Weights of a small transformer language model.
Architecture: LayerNorm before each block, learned positions, biases, tied embeddings.
Training: a variant of SOAP for these matrices, 252M tokens, 3843 steps.
Each number is 500 + 40 x the weight over the matrix's rms, rounded and kept within 0 to 999. Layers, rows and columns count from 0. Numbers have three digits each.

# layer 2 MLP up, 768x192, rms 0.165, rows 705-767, columns 0-63
518502552493446538433534438558477462528513534425558529571546561556529576563491514479578493504456520457478437484591545440549468527557496445563459629479482463472533441511578484477507521534463486
538468523549450468521552485599462507454455533526512500491477469464531487502494482515571530562510524522558508502535510510413468504488509529521526452487503496570505506519464489466473519501470453
498577494535533492533545478504483508510522458575518533545463440460534461528531501496550447503546436445469591501535530518533449472426459480497469491527451486527536495476511503507499518515541503
513473485562511508528546501482538429520561533553516498532506483466486533542487525566447518449506492563489520552525490449415535476567479469540491525561471476489463548469559451500483462473549535
451548535525516530517439513518442544418507459492538481517512382517516460507497548525452511432473465541534509516512483495458534477538413487529444533405496480530484500463548584590502535501437450
474522513547497573532522500482493466518557479512463516464471546500506432521495481486485541509607499497428477525490480493505520481532515524556499507515505501469484466535543526504505468508541526
440558460531615419502444502458542474483520447502514475514479542473420574527542544487495591476524418433435524524505517413526495497559583485481494355452498519456524510560499539498492467511577432
518424546540546589515564507514473513479463470487493495469420487490517507538513482479486543516443486424529533513503569495502508495527514502418399546504492484461512588461474431557501590480383549
476531502477472474504537488449496542473488433533499546499547493537553489535487474470538521482547524450460564467478569444518410500436505532531565508456478449517535438522468488558512449532478470
474552528515501544521510477528484475541505515517520465530575508553485515532499497484434492494557441410452498455480501431523491545463472546422470491508487567530451468540566556479522464533453503
579543457492545458468419384534533432505515475537493492580483504544565464456519468515470517505465495525454525494504580493566539466467471406530404465451556412425540535542480484522468560448503503
426501525539493412495549489529460463477470482483493550470475490507490557529468474482563532478477566560476478515476478520568503482488497533528518579488404536495445548452532557537482548541457454
509516544481477494464499526521480466547572489492462499478495451518491485471541480486509478557484509587491526441483450482464544533510436446537501413471543523433505587528467471484486489470400469
447510463493489421535523488590589488498557493475499461540474522528526516492484454480516435456463465484481461534470520471509506450464531484547475522463561520562484540468433467514433508495439582
448474532546514566532529484548495526534508504471493536451528569432480500500555425518485576489563482527444502559496556389532502544458474457478442443532495504503520514606536508497412537461554466
506461538456520454534442498519518472461447473618485496549522455517488510521437493508475474500509507470440484484538468504512448455463532480458453468531533460558500504518505525448437487471503551
501487513550516474516566520572494541526503490482497483495522455420455476535474511480513450551636481499526448468466539515552552387590492568519454437537517469498532474518489500449488510515479583
533548505512440425536522548418529479542449491422482476565471459566425436508436544558469518556525504452491501483468435571518494537464443482542535539439525492517519552495444476515510452538443477
453481514462517489520520539511436516461476485527497509552456519463491525511487521576526472488479490502491493496520555505478519506499484513506468495441521457478494451537518489512446442473477525
540547474487550453549509503448431542489554540538495476480494520472451502495565534598463493494502520485528423525520450496434492487516403503486578488515487481511539530488499497550434494506496509
528467513464499510493525532484501483465433487436411550508511541511480499602518446519496562467425456510476469503493520525541484520541482488506486507534527514525565477513483496491502498444470454
483443552468507516495562560536517532516544516473486499481472430483532500460451482482455468494560485461487429464507468490504506549478521509508518463473473460500505493423566487508512487499473473
549527506497511484470550545502532543520541551493494514534521509431463459502516431482567502577435473435551491497484496545534472498471461533511511470466479495556535495495451536509468499416473580
469500450520520535553485485605485413469537500479507527572493462595482487414521533470546451572420436528472540487545472544472485532462474562511509465561507492523552624526467499606521463486549519
504498517469452495454499467484495493440584456443471559567519546543542530506524536431503515528559518493487482483451496396542518492548497540473517492494413510485539424461510499490557518551489414
491515462374505540450509533443508449545494473474439516519456460527535472511517482542489459452524519534484477420519488483456460514534446475476561517435459546535515494488444506453528561406508546
505515466419563453559595521553477485536569525563592492542462522507439482474493529486507545478495457468438486546460468485464479511448452561472486479536501533511554514485520494544409537494419516
501445432485490495561485513497530561556602545407535566457417422502685452585497560387477497527524447505465464457453414400516464550575552487458505494596435519531609504435494459547549542556515390
403415506575479479525464496520548511560523485522554432521541486586481540433489486460562515601448485501490452529499428511495488541463489460516534537420544446464433502458465476482471505503533504
427564511466488485485449488576537501535502452590507451447538499528450443513512489552535456581455465527448505491530482579453529495520509461497456531493531560537482577555512579457463495445494510
529573490494523524498485541481468486481513487538473505516500523536505517502476566502457550503507510472495541506521468550523536490480508527434516454468468485506496544497513475533489456476501502
476425523549501547498516483439429557500516613463559475583530511480447569392506537483476532444466458477521430530449510511473586467448518474529505496462546498537564497558539507570481452476524521
522450500494540528493464567468481534483520455488495489565544481450591529569438524488563494571553412442554439474529442461495500545484529543508483485431562454511503526517580537407473487535474517
459551463525504520587487444518524379572507484488558497455520510520571530549493470534529477489593446549502502559481461514528458572531547549516518553526515493527481463540501534506509472475532496
440498527548520544465517544473458483545489493504457478580567519533404501536526454508561485511502522546478530501527526514480461454480521467478508500539452440497516458466527539472499486476547543
437496551471536524533500509552432495564464525558544483555465512374462523520512550511501522545555449485544549480501455516485471512525487464485466540459461464501548510508488540520547474423548486
533460526492562476486482558526489510545471547524463423434547481554457527475511527490492526558560547517529507484531462449467461557478577490567415558579424484529540534481580509463515485522498476
492472553572551430549485529525514531401492421469450524529527564536413488486563527416501582521537449445532426540479438404507515527585413526510472490513484497584489472481457539475498564564570601
454569511535490480566454439478554473523442447506440507527486516435433514490555599483517456504487484566522535460531474492466490539498512484516460532517527418466473568526459506481518549404559465
548443462479445489483505491485532474487506499555526416554390604492444422540462539521491519478482532496530427521570532530497595525488578542555408581498437574494486518506463471419501576460464466
511514534486506529528571521486505520455520451551491576481538518439487474480536559453483530487514446502453469534539480468470569410542453483564529480500480513508501474437476501472520484400537487
500466523525473469534502499538498503468468475513478480543513467512433465532509525483513446541493510513487529451500475515530522580495505555474547514530468508528512493506501459526510500498539556
493529548469465459468505552508547524536489500428528484487509503506451537475533486493430469528540524490518515454488511480461525497452502548518501484461508515538449461504502530491523491458525488
490511503548562509582420495446451487495477459479495518570492478515494507493486551480527507472481458497512545485469488539485480469518508466482514536479552491502524483545480580524556496531548503
596471466523484506415539504524531490473538541541526527518492478533472486458444514493472506521460530491459430551463562491516437546510473543447446503531569466443499490412435444518531536543530526
514435460451528528455545452475475522489570568498535438521464563511539529551473506469491516591535518481519533510487511527518461471522548510507459464428533527561525506562583567537532484522519502
542507586523476470493437492529499465521460500495538482494472524477555500516528462533503473528515526478473512439571529498472530470519542513532481544445502499447468543533529485571437450530481558
441486525530502469397523457498500431491538470569516445497472479495537529444500468451535461484474563580548493519512506519499505446550509494517531454584541555427521501491467469579520444510518487
462611468559477453485533528490556473525501559565474518538534506462506458507482520536445454427550472555449507524582489493530539550532498531479474429526513554549451484585470535497508477476502525
396492456591566477550493490551476502549521509519537499525488461444430505447488502452440452467532543504483480489499509443468482502526535503482481510511452587530498509537578484508510619455517530
555512511559468480501608480496551495478486470501491458514533519487502518458576432475493466521521524441498497582483530525519498506469526475456458484501444439539469525453490521445530572434493484
516537501522498500519547485414536552499518516539479509527531502483474520464472481474568523515506505537460509476478501493525491506516484433477524496543528534519534471510552531509451498520527440
488525510463436486474488497555497509494510458529493558535474517552493414515524517474513491509493470480482533483520504521537531488521481471507510477473407526513490509556471536527453488461578487
563534518558473566537531485503544530492547500532488495452494532514449490452525504501488552493439499464495512485472436452462562508450491501492529484451505475499470497499571443494479479507467502
596503494549570510504525504529466519454512424552497554553503495445538489495405513419521523578560501486530574516476394496405552452506528506526461373393453422496519555467407539576513533530392399
511448510591498487461478465495472506484484542477468540515487534513428508483503481453471535408471541510496450513576477497545451522503481533534420530503487523547517494490508545491457486494555493
474515472540480505485461488439509465457503505524484456514490484542558501520464493524488443452455530488466497508466512447488505591507606493573464461452521511597470543483501510473555465591459490
413570448514506480508553516502478481519516535561467511493440487454449602470537505450468562474523453650419561503473443543494469510523467514572542511446504498444550525507514558471521511563498499
428455552487523499435486455525449469494490459500347474510445497517522511445525509515530517555521542501505479477462424453505552601500491512549512474492520415467498539502451593411436381490571503
467475437484400557484497533544456528565468599489434472449470477524454503523502477513493510528506490496441448548500515474566537467516451515508374498440540491500488520449413570506467460505456548
441518532493498498485536457503493539447450428482491548550492580507464510451596496463595511607553446397456524471516500474473471627429570558544445534563443406584503410526489490532570438501418441
496526528483561512520551505529516541507545533509492530501420473485465550473459515477483478461511459530479445500507452482443566479496533491581456503479513513504511526479527583518502489517522501
438548505515424447492515502515543447555534525542459496535545532513453515613518477527595486548498500538447588491571503477523490469536465506525493454510468543460559489500504533444510498514480462
# layer 2 MLP down (transposed), 768x192, rms 0.142, rows 705-767, columns 0-63
511512465442529534470527509425526531537504531415410503514450547445572539470471526467469468524533560497384556432572428514352529435519531459445531515411539534492539542469452481510481496493529510
503542418512597509559508464518552517447472459519496464456451543465460438474502571498452564536487523516499527482494504510434508499459500489519557472494492466585527504517557513530490534542515432
523518503502486532472513511501535473496481392466540495592532540534474526531572483466503512513487525532525572433564512589507553547501466410526523511506492521522502516519402498421567519518506490
450517518459524534423500507519528502431597497483467507545524509491563465484493503489465511491503444493428437467508514536504441523513521525492432542481506541551532446469487458535443513452524539
551471495444555540450443610609522528482521498537529461446509463460489481517535553557495475459548523540479575525531432540497509481453543433581439508451478427529483546529465510561495428481529461
526473510428453548517497547497519478468542411510484480533513479495494559474492529502481515465491534477595486434506517505510473497503472538539519427467426493467521517481504533497500490502463531
570464466583561533499509457492476536555481530533514502498477485643459461508542509593502382487534480505492502523517451505463471495472501571539484481549561404554419452457515450540503408540492464
482522451480383554468511480511513479536497580445517494523559556497502484602490531502606420502456492586524451590485471531506487517551418543574436558506564517513533578470489444479481451511481502
480517507437568532486457537530512487440559469568519516494501508475546531449458502503469524487518543466513492511456488466457461475541471505575538406504515480584457514411496558488529532533580472
501414463450492548464525466467507448425498471468516481494504465457490454485455494495566524438501468472499487466468565489532485497467505485468518492547489492477523511512518501485531585497492540
492515429487452424505516509470504519523501555432446514467512528420566472519481483475549439439484501480500498519507512501436516585532437470543531542515589543523512521544477551505611490491495472
504477489517492487454461501518437489439487557517478473495585536521516475519546536536451526539527505535506410435583542551607430551471500524482499516443526468512471540533513521544492447537490478
469471461474494497527476447490518500590505453466515516504560471468445535515519532479517530472478506500454538519545475447533584516553501575478523539577481481441480497549519493481408496471543449
452528473468514507444534524512460573456464483501493527581525424495491530522508506594524476559495578484553461512471534528513494532491476502482533497438498490552537513542553509501533470488422503
499450479539538506591504563494546471487557431459502479564507433549419527526469514517559437572588487484507480519521457514511512511475479430522501519565448447479584482433443514526608441528439537
550524502503468529499553540528468467473511510476483523482501569451512592501515442499554481554570497471551548529471512488460479505467524545505540532518572510469523454507546496486566540494462387
528503476461479554443503502549538593451522485523575419513500505530466569467492534437485515477543515512472519452528493529498554532432517500467492470435431479479494549409514520531530518520427526
536485506462482488483526477434520443536490442515544494444491419486530556546452594585548562494539536435545501508548572436491506513439568551507463446509505444531489517466488543517574480554534503
454443543509489470545443466510555508526527501514453485523533464488491476559502545541485489489415503476508487500464551483532608558493472513533477521507498528486454531479527521452525541467506485
513488463520525503482379466513485419502488535458462463499546531551484505487459553382521341470470537461470465474517480568503500497480491509495459550522475483509589521533549458507490530460471509
482521498515448497492520554472441442450458497464534451555492495496486556550508538483491511526576429542428488466498458516477443447513452472481505565488519513525478512574460507531430457496500524
505517479491452436525448571556509494466450518502500465534468501504490540476519491469563506504461487522481559459435499484445481427526519496461514538491562501519502509483569532534524471469454512
491552498536524522485440507474491580513523518527531513523498436525549468529500543503477503504526499473478530570552526475493530500505492517485515494541510523533459567506512442514516461521505443
478543499453452510505493463509467478537481502560541529550464454521457457621494487578486516513536558425510454507526492474494484446603459534480508510508464505513513426505434505535508533516545489
522544543493533495472515516500453506437539527490479558452541491508526506537482448487522531547480517477490517541466583535433523531440522525473471461527522480504484514491466487517427466539500515
563483510513537467561510484506461487477516509523495497493485492471477557446561490469499481467536501509540493570479511551505514561431524524525541422448529489566575476549549458492437470599494487
473422466450470510484533486503531481492521512489528533551486456465508467510509549587527537502493525546476542545484533506535472517440531551498500409526473462538490512515463577500536599470549510
455538511453528417505550482463587419449400461577462532559558514579462570494483477558498431573463491501541540550548488563480522458540508537507480542422507440470431434496518513533447467521479552
531474463571478463569521591427548470462531493496475531451515527473520510470491496541503533525484502519454516468505481508491544555480508526499467475478508517494437458523485478475500438592503513
506481553503469615492487491529470560399451561502485565460467496494507544482515474507510515485542476520534440493552518502481481435522476502480487581527528451534532460456486497478533524504445537
496476406496541511477501472543536542434482464493487514564473505486551466499513460448525541517453501539514507490483480515449470498519566500491492476515473473537505496518453522498485539568528530
510468484490423452433503484422494550534461501553502405503477510448486535451453518513428507432536505518549461473516455476419574474512444446437490485588509593544568532565478559505473531562507442
502458476507515490509516575457476557472565501468542471511490483502521453551590445501544530517498524533456507477461473487556532479465488455434466496574515476558471511472540469503502495540497466
467543485534515518480490521540503466459501500453518536574505484489536527485506545557548443407544436503541562550531478413498506536400474482525532532551568539498447523536500440431482455488515521
504559563512485505551499577507469469388491506417493447498508483461537539608532450507487533522452538477578510534565539490466469506472522456502532444453450567539501501515512426540482490512414490
416494541522503507534470470505423528463541496481515473489529591477490530498442541480482515468516452546518498518492547482465453467524552495497456546466432468423553468550522564418553461495465488
536544521439562515427457522517531477481560500478501572472528449519556515509550470532488547512495531476494583475555489489485498457518482567559493479534548463535539364469548506484550474519542447
542503488562555409447522488490525486463499434543480480477465471399555510574477503515429520497619525486503468460519495435467456517533435504507537471442507513481495467450484466462494500485485536
501474499485537506485518535519477545517449614506528507462496475468553559500517536495536474466518509551476489530509479498492563582542526447452463526541451490617545578503476498460388495526516596
454455494457517473373505505583523497463547608480532473482529547496452494517448520542492531501493564504553394561476495549450534505546616414517497507496455486470486474442538503469505534541497493
542490561544483503435471493556465538465449535478513487422473531489551536583538460478495444569458482447562523481453532496527452543498561574506483539454560549577500500531570441564462542550472481
518502570508485531520472588506424586466506528477535543537487446490553458542527519562514443481490503524490534486513488507500515527554489513508428574587474431473453522582572543514506424487469535
563479446555519453517442453516581504574560550528457458519440519541530526436448534445529505552459519484516498528535500537441484546534501528461525484442574470483447528489487531537474469422452533
536534498592516524506513537517554488503430505527520512480534511488544530536478482552463536469545502510536566476474448566475485505417462512501519522475419506474480560528513430460490446542542473
519512456418521550489527538492487497434579590464527571504542560455532503530546484465521517526508480535501482516544452553479453497519545529478528571512505479496436473467520462489556500523479533
458452423492500568481529498490483504497614466476510513455501518563450518513475450477513519486560497570578423499549454514499438493455487543486433380472418505505453509556392445520529446495593507
456532512431456572460567517464589444389447564519464510540519512461482468550394493511476465483485470482474556433582516456502528498607511519450446541461525543526436526518505477550558509486496532
520503485407532473432532538491499537446507482419471506536460550531485538523510527551547535500526437489503499551512491496527483447528533494481484427531522505573565458447575410484513488512515488
519610482569581498441517580476527493530496575512446524460531533473526485439432519536445500442462521510575495424504533435511538518543449513483564494514574510513543457526470552475480506477467508
428514498440486491545496557439480536444538555497429517591525498471558495486448455557484543511568537490458512514498559477521487546477463520529505497460517470517525463509441457499555475527503476
520480454609444528474518433585539476502531440554500560429490459570438464517448546470486455441481534508497487442545517475497499459471570504556481466531460494542405444495558455479452549489499464
468499539473521523529477472430524484500480529546489521540485539505495558503529529446510604505527438561517491522501503474457468545496464471465520480509437465503494547483486475499502501511536466
484542492514446511513507536489513434492470495569520495523479502495507474500513485552446440513520486595466494517475504494483482412537444640510474511465592480475445524515471466577514532470510561
506484505589533499532473536513499463533548489496552543539475472476536519596475510473466550512425468431487497522578497494462421505512583526500541448439513565472508483560507566545462505519516493
569526504501512547530505477554485464490448429572514516528592525467456462415558490467486552568496563520554475520526543395466470488536483486422562463497511458537481603525476464526510589487438427
477487579575509446546432481522485443532481499550547446490488464480531520491443495534570503511544487522520501529518487485505545461519630525513439490479495458471429522589483472595585513574517494
501397457500514470462446565526478559438445541492488561492564491524346476528532546525509387497467476505510472491469540522516502482492526484500507520490511489577549517499499459467480467546547475
519551497432457451464509493448454472498477513472469479569519473477577504527461523553545446524502522452533512408525512480483610554489514451512463477570464529512523498518492416526464547487432555
509509488559506514419538503543502515390465570485387500475465565528577481412560484477451510544498501529441499484491552474485515466474441462539531396499499492482478502514470487494547521478530578
496522573523590515513479488546442511460475522521502540546542469493540460443498451546438467528513521539494503481531486528501461533489555513437550563492500439571511508549456459442523432495502488
537518612459466537594443509517406495345540482505487540550502544454555502471548489464516509547469452524529508516552502465449476527457510538500498468562497520535582517539458540489525554492494481
506455458527492482514507532499471462626533421545475506500485451550508528564477502547512538539474557432494483488565518531510494530503464469493484509445519480437425463509520495575431496446544473
532478534496410535457574513438487547552517524470448493571565479500462508547504486519539548472536552461488524485521479419449570509485488416513465448541514533438527469506536500489506541440421465